{"num_hidden_layers": 16, "hidden_size": 256, "num_attention_heads": 4, "num_key_value_heads": 4, "head_dim": 64, "intermediate_size": 1024, "vocab_size": 8192, "hidden_act": "quick_gelu", "norm": "layernorm", "norm_place": "pre", "norm_eps": 1e-05, "positions": "alibi", "qk_norm": false, "attn_scale": 0.125, "bias": "all", "tie_word_embeddings": true, "parallel_block": false, "init": "normal", "init_std_qkv": 0.0312, "init_std_o": 0.00555, "init_std_up": 0.0312, "init_std_down": 0.00555, "optimizer": "muon_variant", "learning_rate": 0.0116, "lr_mult_o": 4.0, "beta1": 0.95, "lr_head": 0.00495, "warmup_steps": 200, "schedule": "wsd", "decay_fraction": 0.917, "decay_shape": "linear", "final_lr_fraction": 0.05, "batch_tokens": 32768, "max_seq_len": 256, "doc_mask": true, "train_tokens": 329000000, "max_steps": 10041, "dataset": "wikipedia_en"}
Each number is 128 + 24 x the weight over its row's rms, rounded and kept within 0 to 255. Layers, rows and columns count from 0. The size above them is the row's rms in percent of the matrix's.

# layer 2 MLP down (transposed), 1024x256, rms 0.0807, rows 139-163, columns 128-191
size [ 98  96  92  96  92 106  95 117 104 107  98  93  98 105  97 102  95  92  95 112 106 100  92 102  96]
[[110 115 125 146 114 184 137 109 120 119 158 128 126  92 105 130 109 130 102 122 108  80 122 147 100 105 111 126 137 107  95  85 141 162 125 123 109 114 119 180 177 130 151 104 159 174 164 155 100 114 130  51 132 128 109 116 114 135 169 143 141 145 103 124]
 [ 98 125 112 140 124 140 104 126  99 114 145 154 126 146 132  71 150 125 137 132 140 168 128 122 148  94 172  78 123 116 122 175 140 108 113 111 119 100 129 111 115 151 160 156 143 109  69 127 123 146 132  92 107 153 135 161 121 165 121 158 138 150 107 149]
 [161 131 131 120 126 129 184 109 137 168 167 117 150 162 164 111 128 127 143 138 140 143 129 147 115  91 140 133 122 139 129 145 116 163 122 155 162 158 131  99  90 146 163 126 128 114 123 134 113  93 110 125 132 115 101 182 141 139 123 108 117  98 107 135]
 [120 125 153 133 161  99 160 124 152 129 137 144 168 117 149  67 106 120 111 134 172 129 171 120  99  96  85 118 115 145 112 168 121 102 137 148 137 137 155 128 102 149  94 126 134 103  83 134 124 145 114 163 114 143 104 153 154 139 148  80 144 137 146 201]
 [139  92 123 128  96 112 109 119 146 138 140 104 122 124 148  88 135 170 132 111 143 121 154 171 131 178 181 121 119 135 153 141 121 139  96 146 101 102 113 136 126 137 118 114 127 116 136 100 178 114 186  97 112 138 119 121 122 141 153  88 104 119 112 110]
 [134 141 131 111  92  75 173 130 109 145 141 146 133 118 107 155  81 120 145 116 119 135 166 100 138 122 122 166 114 123  88 102  94 153 116 122  90 105 143  98 134 117 167 145 101 174 149 135 134  99  93 152 144 101 141 158 138 137 129  89 167 144 122  84]
 [104 156 120 133 153 160 105 116 115 138 147 139 120 126 153 167 117 123 113 118 105 131  89 119 179 121 135 117 141 109 161 103 136 136 162 148 128 126 103 115 126 126 105 170 108 126 119 118 126 120 113 107 133 170 104  90 119 140  95 148 145 203 150 113]
 [122 107 125 113 165 126 149 112 136 155 123 128 152 116 150 133 114 168 122 137 101 142  58 134 100 136 125  99 121 140 139 104 109 105 105 124  98 137 130 117 169 137 128 102 161 115  96  83  72 117 156 156 150 124 127 161 103 174 154 118  85 174 152 119]
 [ 91 136 128 166  67 145 158 150 109 121 159 179 117 125 145 141 118 100 184  84 128 124 137 124 120 153 106 144 150 127 125  76 138 137 125 134 151 136 120 167 131 127 150  93 113 162 133 136 133 136 103 125 130 142 171  95  99 125  84 163 141 131 104 131]
 [125 129 120 129 144 129 119 116 182 129 161 164 134 152 100 110 169 102 109 165 102  85 146 121  83 122 116 110 135 120  95 141 104 138 130  73  94 124 182 110 159 145 104  89 110 123 121 125 150 148 141 176 110 156 140 109 156 101 146 129 114 113 108 124]
 [149 125 123 164 130 120 151 177 118 108 126  99 111 138 137 136 146  92 132 116  84 152 163 128 132 120 122 143 135 164 134 144 146 121 161 137 107  95 116 106 146 155 125 120 148 138 159 131 125 138 105 104 136 153 109 123  62 128 144 127 150 148 107 173]
 [114 165 108 148 142 127 122 112 139 168 121  75  95 130 156 100 103 122 152 159  85 154 122 156 153 117 130 128 109  80  99  99 148 141 123 140 125 123 123 104 107 153 138 107 131 106 155 104 105 146 137 135 126  96  74 125 103 153 170 143 170  97 161 191]
 [127 114 121 128 125 143 171 105 134 124 141  95 119  87 123 148  86 150 131 141 112 137 105 124 110  95 124 104 169 167 179 125 104 137 142 113 140 131 185 138 141 136 140 121 120  87 125 115  92 109 139 106 114 104 182 107 174 119 117 168 121  96 149 125]
 [142 151 140  74 121 116 106 148 141 113 164 153 155 136 162 150 151 124 103 123 155 104 131 159  83  95 161 159 121 142 142 126 131 121 115 157 133 127 115 141 135 120 115 162  94 118 137 150 112 132 154 123 117 142 153 166  99 130 130 128  95 131 167 120]
 [ 77 147 174  99 102 160 145 107 154  81  84 147 136 107 182 141  82 163 130  78 142  93 137 122 138 142 119 136 170 116 123 119 141 121 125 144 104 131 130 173 152 146 136 160 107 144 129 119  88 107 110 122 149 128 145 146 146 123 133 136 101  95 117 113]
 [117 117 126 156 155 115 162 136 131 102  97 130  87 136 167 132 108 129 124 105 135 120 151 182  81 183 111 152 113 111 168 160  92 124 132 186 147 123 119  91 168 101 122 125 117  99 142 159 137 145 155 148  98 143 142 130 134 124 161 131 130 132 108 154]
 [157 107 120 113 144 160 123 115 147 117 143 125 167 188 132 100 170  73 111 123 133 151 104 129 132 117 145 112 139 101 109 148 118 167 125  88 115 112  59 185 102 122 119  83 137 109 139  93  79 102 126 101  98 114 108 131 137 108 130  98 119 166 136 144]
 [122 140 105 130 105 172  75 128 105 130 127 127  96 110  92 165 166 119 194 130 121 145 118 113 123 154 161 148 143 103 104 163 139 134 179  94 153 103 137 149 130 106 144 148 139 159 172 143 133 138 132  91 127 157 122 146 126 154 116 139 154 114 109 177]
 [109 132 172 107 145 144 139  91 121 126 109 169 157 135 125  90 145 150 110  92 134 149 133  96 123  92 184 164 159 126 160 166 120 122 139 165 122 150 159 133 151 169 112 135 120 128 111 170 113 127 113 125 125 144 117 116 124 150 139 131 122 156 142 161]
 [126 121 129 130 116 130 193 174 157 114 114 121 111 114 122 161 140 154 129 128 115  93 107 128 109 119 162 114 116 152 146 132 114 144 155 136 168 156 116 133 124 155 125 133 124 151 156 113 115 112  98 125 111 171 145 140 131 106 163 151  91 107 118 169]
 [165 131 110 136 125 145 112 124 102 130  98 127  63 131 143 173 140 142 106 105 129 129  89 113 108  97 141 166 165 168 137 140 155  97 104  95 120 116 118 113 100 139 124 175 120 124 130 153 140 112 153 144 172 136  91  96 141 138 115 118 122 161 131  93]
 [127 160 156 144 119 119 137 136  99  95  87 113 139 154 112 153  87  87 145 135 151 144 165 137 109 125 107  86 134 125 104 162 105 154 159  81 132 114 125  91 113 118 156 120 124 110 117 139 145 134 176  81 103 147 123 134 145 147 123 168 130 166 102 164]
 [155 127 127 154 119 107 122 157 122 133 160 168 172 138 146 164 175 119  91  92 132 115  98 109 163 135 113 137 135 110 118 141 102 181 156 146  97  94  88 112 119 141 140 111 108 152 130 142 137 114 166 111 112 129 129 104 110 153  91 147 133 142 123 114]
 [139 152  89 120 118 135 169 117  96 134 127 167 119 132 111 103 148 122  74 117 125 145 159  81 130 161 175 138 180 153 156 150 103 114 165 110 152  90 113 139 118 135 129 158 140 138 134 184 158 130 145 128 125 108 110 133  94  82 151 127 150 104 123 107]
 [155 128 130  88 182 121 167 124 130 143  98 138 103 128  93 106 136  90 100 137 155 115 140 109 118 159 149 116 138 172 149 116 164  75 139 137 117 158 133 162 167 132 143 141 137 104 124 122 104 114 139 132 114 128  92 147 149 139  90  79 143  86  96 141]]
# layer 2 MLP up, 1024x256, rms 0.162, rows 140-163, columns 128-191
size [112  97 100 100  92 101 106  97 107 111  95 100 106 111 107  97 108  95  86  99  91 103 103  96]
[[154 150 139 144 130 129 118 121 118 130 128 113 116 114 111 139 131 130 148 145 104  97 127 177 130 154 138 144 116 104 134 107 126  93 111 152 172 141 121 170 160 143  95 139 140  96 108 128 104 113 156 113 104 122 111 126 122 117 160 104 146 123 153 128]
 [ 96 100  92 123 158 127 118 120 136 137 163 103 134  83 133  99 124 156 149 124 117  84 143 123  90 152 131 146 125 109 122 137 142 119 121 150 131 123 104 166  99 141  80 130 142 127  97 114 111 111 148 122 102 119 101 104 113  79 121  80 133 143 102 145]
 [170 132 140 113 118 139 185  98 115 163 128 161 152 128 132 156 135 126 164 113 146 137 118  77 181 126 150 131 104 175 127 141 127 126 131 123 131  94 114 122 115 115 106 123  78 139 164 124 110  87 110 127 132 162  91 139  72 136 122 160 126 100 143 137]
 [157 138 152 123 158 123 128 188 120 128 133 132 131  75 124 134 139 137  94 113 132 119 127 131 107 145  89 129 108 143 142 137 154 119 141 131 138 137  97 101 151 133 153 145 147 116 198 128 103 136 141  91 145 196 114 132 162 122 126  91 143 127 120 155]
 [146 141 100 106 142 139 129 121 125  90 133 138 120 138 129 134 170 140  96 160 133 135 142 106 136 149 138 111 120 131 105 171 170 131  87 141 197 124 156 135 108 150  90  94 148 133 131 133 115 135 128 101 104 150  98 123 142 109 124 159 118 109 138 135]
 [119 131 114  89 162 124 107 128 108 175 108 167  99 105 118 161  92  93 175 125 133 134 152 150 109 147 148 135 121  98 154 155 145 103  86 101 140 122 159 109 127 169 133 127 166 130 154 147 197 158 127 128 106  58 166 106 135 105 103 102 147 122 141 156]
 [142  93 177 144 132 136 154 132 115 105 165 115 110 126 115  81 185 134  94  83 118 113 100 159 136 209 155  98 120 118 117 103 119 132 138 141  90 128 127 125 148 124 106 116 111 122 141 137 107 137 154 106 177 101  71 156  94 102 120 107  97 134 154 111]
 [118  81 120 128 122 116 100 145 132  89  83 171 156 125 141 117 123 181 156 172 125  55 127 147 121  83 117 140 110  99 161 113 133 139  93  94 130 182 124 122 133 163 139  98 188 114 110  94 150  83 147 111 133 108  97 140 132 125 137 122 138 109 156  92]
 [ 96 137 132 134 126 133 102 101 132 109 152 151 120 114 174 123 122 122 133 116 180 126 122  96 114 125 136 154 140 139 111 112  84  79 145 140 138 106 179 111 117  60 155 115 125 116 107 156 132  93 137 123 143  98 123 117 173 111 138 164  82 151 133 164]
 [ 82 153 168 120 127 139 177 124 124 103 108 110 120 148 174 148  95  95  71 133 145 121 136 118 108  96 152 116 164 138 118 128 136 117 139 149 143 145 134 141 125 112 103  96 143 137 128 129  79 148 110 142 182 146 156 151 112 144 127 137 124 158  92 103]
 [148  71 156 157 118 148 112 164 143 143 156 113 115 128 156 125 150 105 120 130 156 138 117 141 129 134 122 129  90 139 158 118  94 135  88 153 138 132 126 106 127 111 116 115 140 159 125 137 117 160 123 105 157 128  99 164 141 134 129 115 137 123  72 175]
 [119 119 138  99 142  92 156  69 114 187 118 142 132 120 128 140 156 129 105 146 108 133  99 125 124 140 104 120 135 152 161 137 138 146 187 111 153 120  84 141 133 105 181 129  55  97 144 122 128 131 115  99 156 137 155  84 114 148 121 131 110 127 140 104]
 [117 190 129 147  91 147 133 119 119 131 183 106 116 103 149 165 109 159 125 113 130 128 135 111 191  81 166 107 133 162  95 134  84 122  97 128 122  98 121  88 143 115 203 142 142 119 148 119  63 149  72 140  90 133 146 126 146  93 127 123  98 128 135 131]
 [126 109 107 123 116 151  99  93 122 118 138 123 169  91 133 115 139 140 148 132  94 137 153 125 152 171 173 130 134 125 139 115 150 134 101 135 137 161 150  70 129 120 159 188 143 118 147 158 105  97 114 123 156 139  91 102  93 172 110 154 125 154 129 162]
 [115 105  97 144 139 111 141 134 133  75 103 136 115 173 113 108 166 148  98 122 148 125 109 180 138 117 115 132 142 115 127 191 144 134 157 123 148 123 139  97  58 124 134 138 121 137 136 152 135 118 117 156 140 133 130 121 122 118  88 172 118 144 122 124]
 [127 131 121 142  84 121 116 139 144 125 122  93  91 129 173 111 137 177 146 138 144 159 119 132 100 144 131 115  98 121  98 115 138  73 169 147 117 131 167 142 130 130 111 136 104 121 113 170 157 133 160 132 159 151 171 147 153 123 133 158 131 129 112  87]
 [154 123  91 130 121 125 125 110  98 110 141 115 124 138 151 128 117 107  98 102 143 139 151 115 145 168 136 111 131 165 109 173 138 167 116 123 119 115 114 136 104 145 134 139 106 128 123 115 114 106 108 135 101 115 161 107 156 141 157 160 108  89  66 151]
 [135 120 106 120 133 180 124 122 144 119 122 118 137 115 172 136  71 129 142 140 123 163  93 106  98 144 120  78 111 153 158 146 136 108 107 141  69 105 116 133 128 114 159 149 129 130 117 111 148  99 173 123 114 123 112 135 156 140 129 102 119 112  87 148]
 [139 129 103 119 154  97  92  81 119 120 124 180 136 151 140  83 126  96 145 116 143 115 151 149 197 112  89 166 160  99 122 101 138 159 150  89 103 107  91 110 159 112 138 109  99 113 112 126 154 145 124 128 127  84 169 142 130 132 114  82 144 128 159 143]
 [151 168  94 130  96 150 124 107 111 117 134 163 131 132 128 131 148 114 154 122 100 155 118 122 108 114 115 120 152  92 125  86 132 107 157 127 136  57 159 129 149 132 168  93 145 150 160 116 103 117  95 111 128 148 121 146 125 132 158 141 118 132 116 124]
 [124 125 111  99 161 124 111 103 131 125 134 142 126 116 138 157 132 120 119 139 191 164 113 144 148 126 103 114 124 107 107 134  79 152 130 142 157 134 100 136 142 161  73 127 157 109  83 142 106  94 162 137 154 123 107 144 113 122 123 119 168 119  89 136]
 [145  91  77 123 124 159  77 168 155 136 111 126 133 155 105 128  75 148 118 163 138 140 138 105 130 113 124 160 166 123 150 152 165 144 106 144 142 154 129 108 120 125 117 127 138 138 162  96 134 122 141  90 154 123 104 127 102 136 158 134 141 160 118 130]
 [141 164 118 157 182 132 160 164  95 131 135  89 151 137  85 129  78 129 128 112 109 162 132 135 125 116 165 143 132  70 121 126 149 104 102 145 151 101 151 109 119 162  56 117 151 135 113 148 119 122 122 131 129 133 113 135 115 114  87 129 137 183 132 143]
 [143 122  93 171 141 165 100 163 127 115 155 155 131  97  95 140 108 118 177 145 133 184 118 139 101 116  92 170 142 120 109 146 135  97 106 114 113 125  93 113 172 100 139 139 107 183 138 132 104 110 136 159 127 130 154 128  85  81 148 131 121 137 106 135]]